config = dict(
    d_mlp=320,
    vocab_size=2048,
    norm='rmsnorm',
    norm_eps=1e-05,
    bias='none',
    init_std_qkv=0.0522,
    optimizer='muon_hyperball',
    decay_fraction=1.0,
    decay_shape='linear',
    seq_len=128,
    dataset='wikipedia_en',
)
Each number is 500 + 40 x the weight over its row's rms, rounded and kept within 0 to 999. Layers, rows and columns count from 0. Numbers have three digits each. The size before them is the row's rms in percent of the matrix's.

# layer 4 attention value, 320x160, rms 0.059, rows 245-287, columns 0-39
151:420522500469485476556533508502499524474456492499534538447523539462548517495566458501546475454471497487507456463517532527
157:441436520522477585512499456539506537491467498513556483543556487467519452521484552493542507480481546574475569479485547447
140:490493534566456517482383519448474568500464590512494490501557502503502509444535446470489502506493496534442538470468542457
157:492542477528546531486418515481536429543506510542470489494471477515442505518574504499472470492514489439515501542472413513
155:465509523497520454482515484473464436562569472439576456485505459563539489416490475481461495561509455449549547497565537498
151:475434448514491406415424541543514526507495522489516567558443503480519545546515500536464460519482541581450488505513490409
138:500424544549481443495561536557446522474506499564481495494530491525565560502451525466552540470441573490483428518482558502
155:525489419478497537462482488532469533415556579473492516517519549499374467489522525487471487487490445480447526528520490485
146:412504542472521402536496565588498568484430451492492488505479473498483563498584486444504547490560537528488489464499441497
151:486441494492541501487510492475497541508482494527538531483530442492525566498495504565455553458464521523525465466537549506
163:572501547465542531483431457494495424552518503531526509477497478543540563471573531509519435528463509518523541492557480484
079:474459540547498432471461469528448491564521491471466506519453514483448537583487552453534436459476520484575519479450508488
071:515480487557536454501547512499504512502526421529529478554537539465511469477542526511532543565593465457497504473499491455
060:469556509491581462525428444515487486483473401595533449491482493578476562508559564482509514416520560449531453495445464557
072:545455601527500555524511466451506469521390502453563523462569473531480480561582482492545553533543508477479546438517482447
075:469547483482561607543518557513502504518460452529527448477522478551421476530490558479504569435521487453485554506471565505
084:506508508491516551494476506491523580494426505431458490529492544474490460508520508510497552530548489486418517568503493438
077:454517439533543470469540565511492522554532505505475525445486496461532432439509492460461514488600470516597519539488475499
096:534468589525517477485444417476517488463477512499494503509539510513544550518503463487505485542491564476440477510572458547
074:465463499509547426507545555574480504503608396546388515542482533409494528497434526467525492556458485492531534493507523461
080:549482478493544475507493502484533523477458585494593448457508488539488471516517477490431479571544517568442508514580480536
087:439495437509455445507479498513560502537511475571514496505485531483442505523530534554503523488505453474447481427442538437
092:508526472516421537460582503554501505526515504471424505562541463560615522422411465525471452463435501498560499499459511479
082:458479442488487532488488538483524472491470571488545454458481457604445544493468506500494501508452432508490478505446525500
085:534512479569461453476517497549466408445571528556468530545493545453495527498432554498500439464437482533517457430523523473
072:491472480504574511570491506494529503530573501545465471512532510483648534489437470470468515481474516517549495503496525545
089:535557529470508505546492451564480521412500500519590445437490434580437436560539517499499498431512515482500472469469543575
074:567513520410508497508505456490468434486451462497465595535499520483450457521518583484539477558546630483583502521552489460
074:514494539569524464539521488546528448493526531489412511538512545510553467422453489466566457527484499601462442538569470494
073:452513560461514457566438504505485504487552458576545417492481486446544570496460485470480528476445454515479511515494462531
079:544554530497563516516513517525518565469463465499536580460504456585505471463516484417502476547539559531536504511526474435
073:423494396455544439451490462505439507536520449555488498561500570444485492454527534535486556526592509516471443492453458484
083:534460439449509530556509444543482465547468478560562470528514493522447542542555515520517496469448490479548499472491474563
075:479460576519500395491489514559400508508540492551533489489414518431453482534443571463577493444475462556562430479485524573
069:399480477516453509450534463483483502491591481487414536571495488435430462479426503502485490505531495481462535528500507508
076:433457466533502554500430536471534514650479497463482512534498498496447434465533520492537499481484438486493485482500531522
088:555465535441503453521513386465482419434511494530506564539423499494545534515459511514505473468500594525476469481514475536
075:552547531464535517519527484472495405485487527549541460416425416509481471486589542502480572494471499482489530475482475470
076:466452512498527425461490500521458512489516484526464570502446489394498473472467558477520504552479537495489501495522493514
080:453509504483479510453496536471527529496497574408457524457438456483515456517502453522515493516491513539433513562598507535
061:406498546450501468460480501460539396461508538462416477502548519549484494519508570511501525503510514473388488549563477488
077:553507445452501455591550515553495473536459517511479467508455478538504519502511509506527546501443566497477522538521482469
082:521484452513450542511541526522528464490484546446400562564510573471501507478490505528496422553428518572498508544542497553
# layer 4 attention output (transposed), 320x160, rms 0.065, rows 245-287, columns 0-39
141:491460492517544430444499516517485519532500555420497484595533472469480434452442511471437446527445502441444533503518449518
141:515550385435521454492516506529481564450491540500550532463467526482442452488525487464544480529509467546491471552494482544
132:558497432491521492508534508509534455489501509531528551433440490451621474509527512509453564508484526520538476581590534484
141:408440623493506515506578504495447536449514543464439571486417532456433486463472468472478539501478463545474527443463564484
137:505555451512424456508522502506566532511488569433455524498466476481443498499468425509508491497492555501551481516554491487
141:550459514567494498491562469516469433481552419510555534407499526465527436494504536473523560516506482508499500548477444461
132:479542511494517558476410518479556497554540438494521473467422516473509544533508418561476444464458439529533546556527543486
144:472445510507571460495576458440505519522446445547458459481499470483536407531470506480569546534579470473539491472533479536
131:561546447521508549493473466505547493564460498482500479452615586479465417477446543505485393480476485443555519513578492510
138:494448478545493491466497544442539502505535449443478461515513496395471415436495513497559480529465524580503464557427480562
154:427459483499456480490535505541491489513506415460519463479497517512516406476503505491522563508552495456548456504469525506
092:500501433441465621501492475481539482513494563496468441442599483469489482455437484518498469542475421556489486487461570536
075:463511569442486535528470540455445531512497479470479596513442493521438506435465501522509545392519491584443455496510509531
070:477490445502445577519564512435464436503554522430404567564502480482493531445520459498553465436542389490455536522547557491
079:511542516464429475442470448480471497537592460519455543495482561538453564489473499547479516404486523536512557493503529554
088:510552506531448387522476485502519542513477432457450535515499461502533473513511511529492442499607505451525534503500417475
089:506512543451524409464504572514520514534497498511466505462515507524476498500549486485520459500491518537530499492465550516
083:509501526517515518521517445422436530481499517531500475523493509545526537534476549481500466489502501472435544463513536486
102:428522450523490547466578575491462476495518521538490563531502522487434543491508432555522500467494427503536496473516550509
079:511478444473501483538447521557517575523445556451518520411513465495519414493469481515458556559502496555441462510466499452
085:455566593555419502458509525556455502466471492560518524582517490483447534506515471507563499467469556518520417519452476424
090:466509563405584521534450504497505520491447536363532522491423476498579475483510540458530502508575515490467479536568470579
097:561404473504577456492443450473495484550482476491495448481505545500454488511537514478477535547513551473480508516540476578
087:469517535484495514489540459532406520475471433522484520549547462512554470566579571466513486405575466447497488460500487526
098:451501445451522491536449513541524582537485467398552493427590439486539457500492459504520496499445518495469518458549465524
079:513452497548511526472558536467500521566507488521483532473467511554449463489546542429496556442534530520548467513487564417
100:562489517511482494507521500439516410501514480496544493503507535456528490412505546550461475523491446545472569545475384476
085:475484400552461464504425515523504464525511565446485382457485497441509554475482443545471487505415495510441505561463539478
082:491462461473493499502529478453518530521501501524534519477503501468548531481570495480556493465477522443527439517551520434
076:556464426535474544513536520504515502416505530488473535539476474542491505515442443520538491546566507469474414509463473475
087:547467502474489460474529504502468452490515524505519506512468469473498560527477512527494540496436504518399559584528471512
084:519488450488522527539533450510578527369494538435485483519449506476524504443516472492536481459500507538436464475490511456
101:507539561537423460482490460501503450510541502473528505448509523513534504476535511485552500478537415525499461464438558485
084:584515480439503565552504417446544523476544510452523487448560493471578431456495533481519418488455462492457489502456471495
085:580480504469544486524480512525512556423436525526514407471475535506512402496546470575474544497501451546490534459417502539
086:540567595501507507521531438474580473468558518559534518483456500479601525552517536484525491474570495413598536487479515483
102:523452411547488511460481511531509501492526563433485448487531495475490473445488443523457506519425473552539501549539523508
086:541477443562419445485468481508514451488577473477471458527536493505522518529497457509499457457457484571454588518472470492
090:506452426471489563517482450524544565455471511543517438498481525489510509493500487510491457492500482603510417548412552504
091:549489493441561470505500493513470450522408563561569437500475561489518535546549523490506484549479462440524499470458501523
073:518491404564526440543488532509477568494461471478443454490444462464486477472548395584509486491517470439540531450456485485
083:512484452463457478476500431571550441535508504427490465490486535478512540467569477464510463506523470539459390467438565516
094:455465525554534461469421556472454549590478547511546420476521418504519458559489483479475503557458563402601414461533540476
# layer 4 attention query, 320x160, rms 0.0489, rows 256-290, columns 0-39
037:536455477461550474431515449524491500560454491524435521576482494565514527539482506441505507545483495472459485504412505461
067:492489448498533473559445421505520506507532572466549451510556459489531564492471504517471496495461519582476527494582463488
059:497523462537472472522493494518516477531567545472545490486488463454570527498570506471441449489505512474505508556555463486
098:486539459501422392524445502461544491527490483473483505516513461521488499476554494520464441534510483516525537526531455461
110:500465563478552575457550532482509536464446481549495528458489550515477484559491478475540557508547526480459441464523542532
050:434473544493505461487447474566458497527470465510482454421498515571470496565576442509507540576544489481523530551531460424
046:592549476530524524527567464460503453446510535500533495457483470505554534498474573409491448417505504487531486443519536531
070:554508563469513582508494447491524427504436522539482604484451502525505545563504516440488501451556535424472383524549547549
062:518491522537494491496439486528458409490568575466518491463500466531476475471509544484459505520494436458547554530510485426
072:532507570476536596454481469510433500521439511564522528511469485517501548531428429445448512468491532463492437500506571499
046:456467526521495533427462477537381475554504561527479527523496474513459485498481442473454508510496413494492528555503508431
080:540509552434502596505515478518486522500432465547494478515501484478516539521437428499476484477471557539451410476482559522
070:450500532492532575457520503507413446540452524596502514523507447481465544507462404505455472504492481480489444528459555460
067:600499486473495576537447431478472489482409523492495489472482477516533534513452532424480491419502513519521489489524537556
049:446513410537459400519492536469549540547546493441509514527508553469541515457550579543548473532499534500558577529508449517
033:425461472510481479494437494505462451568483504518473563462511521532471537482594480484514520563502437490568552577547500420
042:515496556421457499475459609435478497559510478517508508514498522557501439495535475515500594542503489469525461523410500517
067:585440486474591526496521476509500495468513512558484451500511506552440597537462530452465532495460444467500514445467533512
084:486491501499560518487504465565482495569509573494492504534485519506498529455521507473459533477450524488474548514451508469
117:510504457501508504543490447483471471511609587498504481541495450508550523442425577520449495472421478495469528478484484488
079:515503515501477461487474457543526495482420421454499516473453513511496497559575496518516483474570520479539494523548448506
106:542483437512463450536419469515486449520561536477487455476516456519514533458503536506437470507457456531531580528514432480
078:425520579509553559443565505508480502529437493558500564552494531499492514529498441508506523506504544430444431486468558483
052:460498514519495516449510475489460524554441517509454521551470474505440555531503426471446465484492499480476497560483512547
090:563523488490525551545543462489534514453456534492538481500485508497511503465422498491526492407505546536470419471458547564
049:494459420540502429528467527448564546491511488442507509479500506503478469502559580502504497508536492491537563518547488539
043:529472469564496485549440473449518491458493530430509500426501517522489437486510609472559497487562491530546549494553478503
033:514521468511506417512491458489505483502475516446573524528542511527471460530437541459461477439487521535468490448462518539
042:475529427537501424545540567490553511451570522452532506441516502491485441485556554512574487549490499527526530467508430484
068:547473550485511611491469538503455503486438465549512462487502478485497527496441425460435512483459532530462444451518567492
041:600539488463479501538498466464512494483452536497528511453521504527547531512479558426533487420531556478503472485560515553
031:436518429575492458491497494507458513508536543435525525537496518512504439492534578472554524475470508447498551506447506477
107:537525467458545496450535519558479501465574471577471518531558458512379488515462605512501551472446480506459512491517521521
099:484504485560446483569498536478557532535458495437554513457404522477621522458519386450505482524565508555494505538503488480
086:508559521493483488538488485565528511536465461494574562444444536502528528507525464495530574540470465569495476584514524468
# layer 4 attention key, 320x160, rms 0.0477, rows 256-290, columns 0-39
041:484579469502440536510465463488480570474466535424538515470501478557479481516512505519508439537528453538524496444537431537
053:407555533471524500459543522450444532534512544442465502567521530442474459540473520486524566562532437572465493491482489444
049:447524507469522537479489465455472536415460487436518456486490452530442497533495517494494535514478444562482421466543420544
075:432536500493438508457432441427513538499523508456475470537533551459450482553521533522532562528493427558440423489498504497
109:538479553464550525530507551517488427502459443573531526479545486570498564481531432487518456474568583416515542469462548504
049:491510588487475465518544568492423446519558484544505548507471574474444526610503544570497566473495491540540543459419517496
057:553474466485527537493424511479498535490484521514483418562530459525462520494441477547499440503430484480507476519541445539
085:541488564477562467621517535505420477445517487574501507519510522555473547518486497516521501475451563473502573454523466514
073:453468445482470524474468477474502556536467518445492478529488467556486487536487417545441470545503468536503419521530426561
076:508483553522520450523520577507424433468503474579447503558544534488523505535447534531530525495488491486532518432416504469
048:452491471526448497476557564506470491527491482495481534512455515552501520494453474559429516493569483505521441414415507525
089:510503560519525476515548529502479412479527473587462541512568543487518520493468537488564511479512523465521553456436528437
071:521518499522499531514562530513462432480524493502465502538526495509524486505446534528481550496556472471537510417401494494
078:549513532480533440527457538514451469492493483561443477562546492506448532501428509530589499541414526462508516485521477503
050:560522478505486520449451451483551600491519466449533449478451487490507514443545514437535514520483468499447477578548515550
034:507508423493477474504488446478432516478535480473545456534497475576475562491545456542493452512530489465497413417474462587
036:484510486627489456546486422545484581443514523489551523451500498489446444505533559473541444490516473535454525499587539534
061:413547440584438498459438451478503521490562588391495516478498501511516463475523522467501473504515478613501461494550458514
071:453492438534434472517520469478467548457528494445529435503429506568457514505450556509459516470486467546492425477503442548
106:466518469557458471487514448474514592523530570387509496497399469473515452481483518475468499529494441552491491534543457518
069:524511562443499514549491563467439436455528437601489483533527522532464558582504540539549520492438524466500537483511536497
106:435516446523454490430467433481498571551485568415480463543491481487493429512484514523483527530443424561473430505547443511
084:542470529503519527572574570523488432452541451537511526472467521495525532510495523492497485474569520464538535454403531494
056:483508538554520447514532557544428490486521509490491472516466517438510487488413563525524579564508489496475504418471490472
096:595514542487551502549505560519522480476535494564466513517558520480525518460452516508558507496433533489502593528509490473
049:538516495508465496476376452507553572503476527454506433526503476469492470469524478459547470531432479521428454491599501529
049:514524442466462490470421523525538534516518548488467474544509478484490542523507428520516472550412515502505461551587465556
034:489505545477547515474474490498517519455536510465496507470501503426460471515514530478557568499422469517434550572592523498
046:488514471497470539439442438477603540540498511437500489463463460496515482495526475497471449520454445502498474556541508532
069:493482540529513474474463515463480402536472500569441492557584533494509514516491527520562473484504484444503482449391519465
042:549497504428560465538455529500451518452494489551492464520525490502472532518494545529581517522410511500501548509583482544
031:539484467483534550458515548479505515456508534446531484423442446526415493512549507550458496475515462513484544585506486532
100:515509540514460471458489479593529470514434502463554525506454519521597481550476469564491474543496510488472522471499498444
114:491437460453531539519480543406499505527527479557488482465556481521395523474516538514555476450523516508518421514483479477
064:476517477464527539478519479407435469548584524586491510486559509470408546499571512507520493470515482489473459501554503509